{"vocab_size": 18550, "activation": "swiglu", "norm_place": "pre", "rope_base": 10000.0, "beta2": 0.99, "schedule": "cos", "seq_len": 1024}
Each number is 128 + 24 x the weight over the matrix's rms, rounded and kept within 0 to 255. Layers, rows and columns count from 0. Numbers have three digits each.

# layer 9 MLP gate, 1728x640, rms 0.039, rows 160-259, columns 256-319
121141119105199102115094104088124124105116142142134126124107128120129108125066125171133152145142181087168085144125134157148129102112101126133135138144136113163108170122103128136121160130120113
138084133133195137103171093122150129089142101113110087152137113110128163077090147151164125147098164148160168147091096180140133080138146088119096142154161104104085162145160107124101117079116133
108128095112111149159101137143117115118111126141171136129146138148116146122145146128100133063132139090105118100139144137125150129138090155083114181151145107107119161137116121126134096129128143
163116143146145172107077126124104087125159100106105098091139171119162085135098150146122088111079139127152150141105128140180175128147136112121149106149143088158142107144110079142121137131122145
107170126165132111133126129098173133152065126154150137114126147098118104147108125101178104153140158130127125120151136170122098153109108125160109126110117105097143115157175105151141172133155158
148141121120151156122180100096108114126157140101081130157150103090121161125152116081100181135138129138081131156135165109102131148137133128139133112149160141158103149068108073136159085120122119
155119159096132148108131134085125191126125124136104129091148144135130158087079143095151093107150116162114135154137155136096134120112143176129153164141137142148149143134145136118128135118122196
220102107127129103137112137144156120132108103104146135106125111124157149141113141171171082145163117079116128108105114136112122128127092135117084136117112122145107117084101169134126125128085138
137111126161118153099118126124174113144085115130155140148143162138134168160084134131120094135122101106154102180102147125139177134113121160130132140150142125130160139124127089167170147109094103
136101117138094123120156114141102104146141103123108142127112158136123154096146152169141129097129118115138166132190139057114168107120126083140106163112180123128143152084130114136147118119104113
095094142133110169142123120096107122137154128123135125138149155129129092111120162140150126133134106110085062123122157089122138156121080124153158171143147099152132134096163133121167141169136105
135120123119150123103132099118147156106122117116146139120130131056133140101094100127117101116137135158150135155155105113095109124129191154119156115174144148136100131157123120145087122131102151
131119119152116160108112135132133130122151093131124108167129144135125114117124131164138172095110093134123131119115171104158173113116061136113164167121096109151118123112091152123150092153095115
163156109135209142146120150126128127092150126165103148112110142143153160144126112150174102123088123136113142085142125124127116164127094123105136095127150122123085123149174184100137129148115109
138144120076142159166129112135112149121118154169123133152139159100155129132128136122116108133099123112088106138113133113170166154097109107091141094125144133113123139127107121148147143079125099
151128112107123114124124107134117119148163146144169181132111163165119118116144105167145120117154134096079122128130119138124140110091130154102124135123101095146104181105128126142113100138111108
137149153125151179126091081142133153118172158142128166127151159152156140134127141082119149150112121149143105140130132128168148125155136134124108154082120116112095135128148109131120163116088135
153175131126112141091082157143139144145120115105125136129124100120136128138133113153152121172110100134084112111151150122157110115141132103142102141138100110136074098104177180126124132172110135
178132141155132115164125114109168139187153128112167094179105134111125142124124145124109114161110124074105099133150104179141113141122098132099119212097117100088097152147112124113153096097109133
110155151142106139086131122166127092165111106122129100131140122132116123117121105123121096151120114125131058215118039167156145141177141125113170129155146100126129158128100146134162068109143081
175136109125122128120134119147119116118096147140127128120100154131152125103152140136114118146126128099070140145136142129175154176132125112133126098131137105141124138139106149136122178139064137
106111120162116161132146117133087131121158105143157143143151175130152146164156131129164092119134078129126118151092139092146132102097162152133163055161160153141084140115129093147145125124135089
119132120109127180134162124122157079132138155190099137123096132121126109124140159132147080122165128177129136190159121099113141149132115120074125160122159115121159112130142089114110108136176150
146168148105167142145158162132136115124101108138151152120117133099149091137127138143151099148116143202086155125077130148180092103125129127150158093138079145165079116103080094114196138123101155
100139107112137142100085136122161116135112143134155104171131172126168152129123105121151160140139114100160121138157102106127136192138136115126111093140130089092130143137108148150125099154175122
111139126124138128094152087142106131156130157123121098091118094131154122121149136144148117130135142140087102108135147134152177169113132101128115114109143162132123148133096140124146141154139144
146128083122137201151091125078138113125098120146102137105128128115115118131124108101145091148100096104123142114156109124126131170152126133103131106138144103124100110130151119169101142157139106
128139119134167141154135151123131171115126136107170093129139116138092094134096114112149112094135096123095116139109132154136166116060118136131148093104149119053099123127070101150121168187138096
142111110165134137093108126131164136120148148147097123088083076114113166133114141097133107080094103117137089127160120111167114120124172120129127132145149101156083136144151131126152095133131149
106130161151125118115096137115115112129179106142142112126116176153148182122067154119106126068111097120183110156137134129119115169176110148124140140111121103175134073103102120108120125151087113
082140156155100134117121094109127098126109113105074112165145129122124101112081148146086134108115127119138154124162155138133117122118107147095093142094156108124122153129108149109104123168175172
156177140137160166101132106149099118154131141118107109119112181162115126104151134150107122120173117137109160127127146112164112137116150123153077096085175070116096127141121108143134108157135146
140127130116142118076133117144162138097098129140106126099109147138165125164127140129119121111144078108127173152154115146141133093183105127103159145096118130122124160143184158117143161109103135
103142081154152100097159131167135168102105104129166138098106163115156116110109120079137171138119103145149150118117141162185165138122120117154113165148185120128140129153124100100140139159076129
126180132142135106186129130133116089101157161120137108105111128113094172139119122110142187121106121167130120152107109112152100091129095110116145135130153149159120119087161085141129098102118092
154099143117115148115141138137167111088120172105123151167125126146133145150132115114180151175135119119118114121130126104111103114130148136134164115138080104140116139122133166122117132136111146
132154117142137121102126121121114128126147126132104162118140137117133106060134154151098153134115082099101108147152129134140139139127180110130145133142154153140097147108119082151147180112107139
128134103119135136118165094093114149109141120104120114131139123094122132137109100155151138127127144134141110122147131183162132126137066113158140130105112173131139124150099144154150126135143139
118152148149121109128111139111121133146096150076201147108139146133157153153141097107148109129174131093120123136159090129148135141120108134083145154144127123143133126106104145131134095121139147
113079112159120121138128171173139118116118151168141164145127090094126136151159092120157150119131127102137137135154142124157107112131114100155175109112089092155148114079144122110160132137112108
104134139104125169157101120144108128137143126139185152123120136080136099083137126135143121110155136112091140042130110109170182158102117136134159117158125144121100117136150121117131107129135149
131144113159136136081158093147160097161121085164167102078101157151120091123128135119130102135100118078132132161122159140138140162126130106161124135143121130142108097076158121182121113136100154
146107135078082122104157126169094148080136121126134131124122140132108134145167127113147135098161104150097128134113149111138143136141123154164125116136151114156107145124119193089089154128139158
121121159131179125159193155133126099115165140167156134128142152102106167106091099175167122108113101070131139126150121132133122127119064144162129173146131136161054109145147181121139184110125078
151133093142181120115105138146094145124108114121127120140102158092139094161093132146150128089199107133186141186096116119137156143141094139143149160137131069167112135110110098129077150114125122
142110151158156127112123148120111102111118114120104117140153160128149107154123108133114114121086123062091103150161142088122140133151125152109125139125163116112110116105168158124119137150134114
114121067177133124135125109109140117120120128153127165099149127104153145151077081125148113135154141169111128139148123094099130119122145097144146145079183135128116177193149144104135089125154148
120125119149119112128103123098139124116112129139138137128100141162119120159116117146121156132114119130128111145123149114130169111148150129122131145117112124108104129178104155174136121128136109
123127160101132107124115107116110139147097138121145153124096143081127122162127102119094129119112141139174188145156131074132116129098094124160158135159133160112140072145151129139149124095096099
113130150125090108150123160151113175141129145124124132133117079108108133101176123138150123135131099118125129112129137157084157117111110123147130132124123157143119140114150183126132127162131109
127134107150116170121102136106111134122103125167146195101151160148113091131167160167175147155092163119152117140143098104127180136112109148091126145094140100126133104074076117132156103120122128
081136138155138100166124157139170106115170137130146146110099137085149125128102147103131090156097177126113134122185147099162140078108140117129142120136126126099152129100147132140148106146179132
132122123144122156142116089128137160074184144131132161134146138170116140118120118160148141131172154164139105162121140087145159116117159170099092135091131114114120096105085088101118075136122174
114129148104158106142135163128127119138101102156138115118141125089146130090107153158115129142131157108112112142128114128147089107107147118131137160096124143146091137135157149166135121153073134
089161147153117145099126083128121113084155120141111109140112118113130111127113110158111158160159103105147129109110148126131153125102148150103133112144131141139130141144141098133144161117158131
124137105103117182125162145151136113126096179131160145154128147118111153117132133150089169119095122113114114126127114098173141120132123154080138134186130133150129142117151114128122122110100113
112147134141122149117125138105143122120159129084163149133136125137129113157140108117094131159133115116133140140125142095115150172161158091131137167156104174126132125101129134140106119063140161
172159084148170127086125101156128104062165145119173122135132131184127068120135162138120114118147118090135096129102132143181127136097056126140167160123129171116136125081134133130106121149151104
147142114114134111099112152115143131071162087123129086151175137149094136161128104105127126122148109158139149145154124115114129123145130133142122116139145173107097098144131113107129094108159116
169128101136107116097100165125148126102175159127142155110145133174141170114131137158163161075120120143095144139147163143144144119146137117161114145179081142137114156144096101128164102122122143
125143149171116150142139108086116122147111164157116133112138124128097148101127149122142145087121147136099151117159176123131171148150137123152104150115142164091127152105143113138157114115120143
134129151146102144132154134145109136119140143127148125114161131085130121105116114130160124134131191108103125161146141156188126097125123108097137106105122071129085150163108147139123114136156102
163113093110116166130134124137143164106125154137121087134124159101102152138094124152159170124156129125109184199170160147126134102170154182147158171108133135151140101174128094142127096119141138
165102147104136127105137109150145139107167135128089115156139119129164130132139148115145173118132115116155132181117166121169120166118132140131094163122093135131121131126155129155113102128154145
143118145133113114123143117115136123122129149109138117181174102130128155159136121143131126075127115148120121149119101091131140099117128129082153129125159123082164144097129128148146114178104164
144146135168128137129132118138148102185121096120146127113117115136122088150110145169130163132140100175118116116152116088177146155098170125140153100110103139158105128120115113135136129108121092
121146121164103135147151131149163117156113164103124150092132126153118105150131122124132162128150122091126102124147122108141142107112081132145132163117136110112118132114131124190142134084164117
146133078128164126112123101113149137114127142136121128115172120131139100116142114107161088117112130123105097150140154098144166141121133109089121121123073150115097103126108091123120136109091104
145128119107101180122103186143087115119143091119098113129141126152107115126113171165112169130147148140144126146176107076108138119162127170147135143114117123143122171112119149141133116142136098
086145124123108125150177129170150124142134077124149098123144147142134103119112110123099142166117113151118051117157151126102109123094126132135099137150141112150107115133124104141151109153147151
125129099103124167128124134171189155073115144102121154123125138105151155115116131153160095146152136093119089152107128110119115137152129131130131178139134081087117129169143124135127100126124147
141128133115167162158102130145118155093089140118160149116131166142162153140152136108136112109139101137112124150115130100116105126141107153091154140143161136102125122103125117141180123129134110
145175109114150138129139116111146160152087109130122118138117153110148148103090108207147102115126133170118120151092164143084143154158141144114103165124133120120129110131177130131129124160139162
115116116138153115131120094077131135098123153114135127127107189118127158134071107096118116120159147119141091149155141086094132130146097150154159102129106143074108163144096103130121107142147114
110157128107091159150114155107131153083151145125158142117127140137132123135123102159142101121168125194095122097109157150136111136159152089153124135116153119150113120162081105169089125129155111
140164117104100134093147109122161114144136131093121130140125122144143111095140101132153109125180131121098111101116130139111145139124115124100140134112096100110128113139130098108125119147158168
124103127119133131144148100140176115156148148077132141114147132105119135117123136125136175131125142129133130130133141148140157152186156156141117148091110131110142117100143123120101133144115127
158166126122179119152106130124105095129073147165145145143114151069171132096151117103164173121141124095127120093130137161174135112091149086109145135146117133164081067150116106135116144138074127
092154124122144155108102143158142171140149079119115141087109177136134102112139114140099101150118084122090104092132136114108124141140153083172112124134127157154130128155121135147099137104139094
138158136107131134142108085122163132094108150131141101125113109120112123123135115134103142111142098107113147133129133132147126083140094135120129156114114143145127106111184122113143123115141137
154128145125118135122123104138153141118119143157135132130134150126128102166150156142140114111111116151123109162094128042127115094079139162143132114139132140096117082125093140141092071141094141
131117119104111146122107127135123116143152116140156095163154143116114162108114148181151131124118096127114095156126116111136170142126120122104092122119116111113129125154117123132137093106106096
085128120154162130159098075113140142116132098039126170146102137154153126145137113121125138140110133086116132139168169124151123138074114113119138159120119125125116128154126110134101149150119122
116169178098157103120142137091095129104111144175126137082156127131133130123144083157107135078142136162110116127120148136096141156136142185133165108108132128131131147094126142132137117135103157
130136081149149121138118141082161112148084128133125143130163112113140135121107168122123112163088133129091107120104121160128109119122147121094165176147131134139111158135129156126118115108133182
141159143134115123172113150141163126073124159170128128130131134129111133143116096148151139107139121156129131196160100126137083071118148133135174102133158145176151123106153141139095133081146127
160172088161139120118123116138123149140087132092136148128145124129123137127131147130143111168141111165109129148150152139161141118143159151084119131099090161097092100119137157155169108120144089
109089166126132160147120148128142171128099127130152126141118134153151139125129196142135132144127128105076150132152128113128101171117093129086087154137114145117092135158089125136103162129158108
127175170110115120123132084107116097146141153151143147122180149179141157118165111188107118118147119161042137153119159105144145135107155121122138076127151132112107105121147127118111105105155083
093153115139101090138131141109132123104155144135130142147163132095107111164134126128153131091111144138158168149130133132144124106162136143140161118092150097143093115116118112137136121135165128
158095142124124139133115114100177168135151119138168139130167113123145163145077117152126108100136113148113119140195146115105128156108139107095085147141119124100101176143092161111092094141127130
105126154152132145138127112168073154150157160144190119161093182113130114068119153168125111106113081113099135076159106098135146140151158116143156151111156122174101119143091101129133102108112143
168128116128077116121118085128111154104135122115169161100120095119132151140156127133166101148139084156158164094069086118115110128153147117114144103160200129133132088138172122147096101128105181
167130093066113149118164115105157102139077118130135122126150135122095090131164086133103137117101163137104110111111164108126157140112158105124135091148120129133138146155136130131142169127142194
077107180110105153145111142091070160156154107120118107124148106165114173170134145122155138135125107163123126131134123090087131099122115196107127151131139111097154132118110168131154119144117140
136126110099113142098142156131135141117118149139115128178099160144116174113125120093117105156142150152110088150141113072117110134126141110084149145115095100149145120117142143104107131120104179
153124126112143143140101114117099106134131102159109093116110134128129100104128111118078119150155106135120160116117178127111150145124153140134133162143129165136160097104099136141079153117123172
164180146121098156129108157116155112112134169138113113104132159106097130137113124118142120123098117132092155121151096095165175155118105112143131140095141139126134094136151117076143106117156146
103124070115152099155121115136147176112132125125157108148141078113093101096114137111105067150161137135103117101111123102118110146108071160115120099154076109141108142093150119101144112149119124
119090096079166184129143068129179147127138182111151151145077149107140124141168144129120116124144140129138140107129148141148114189121102149124146131142139130135117150132133168149117157164151100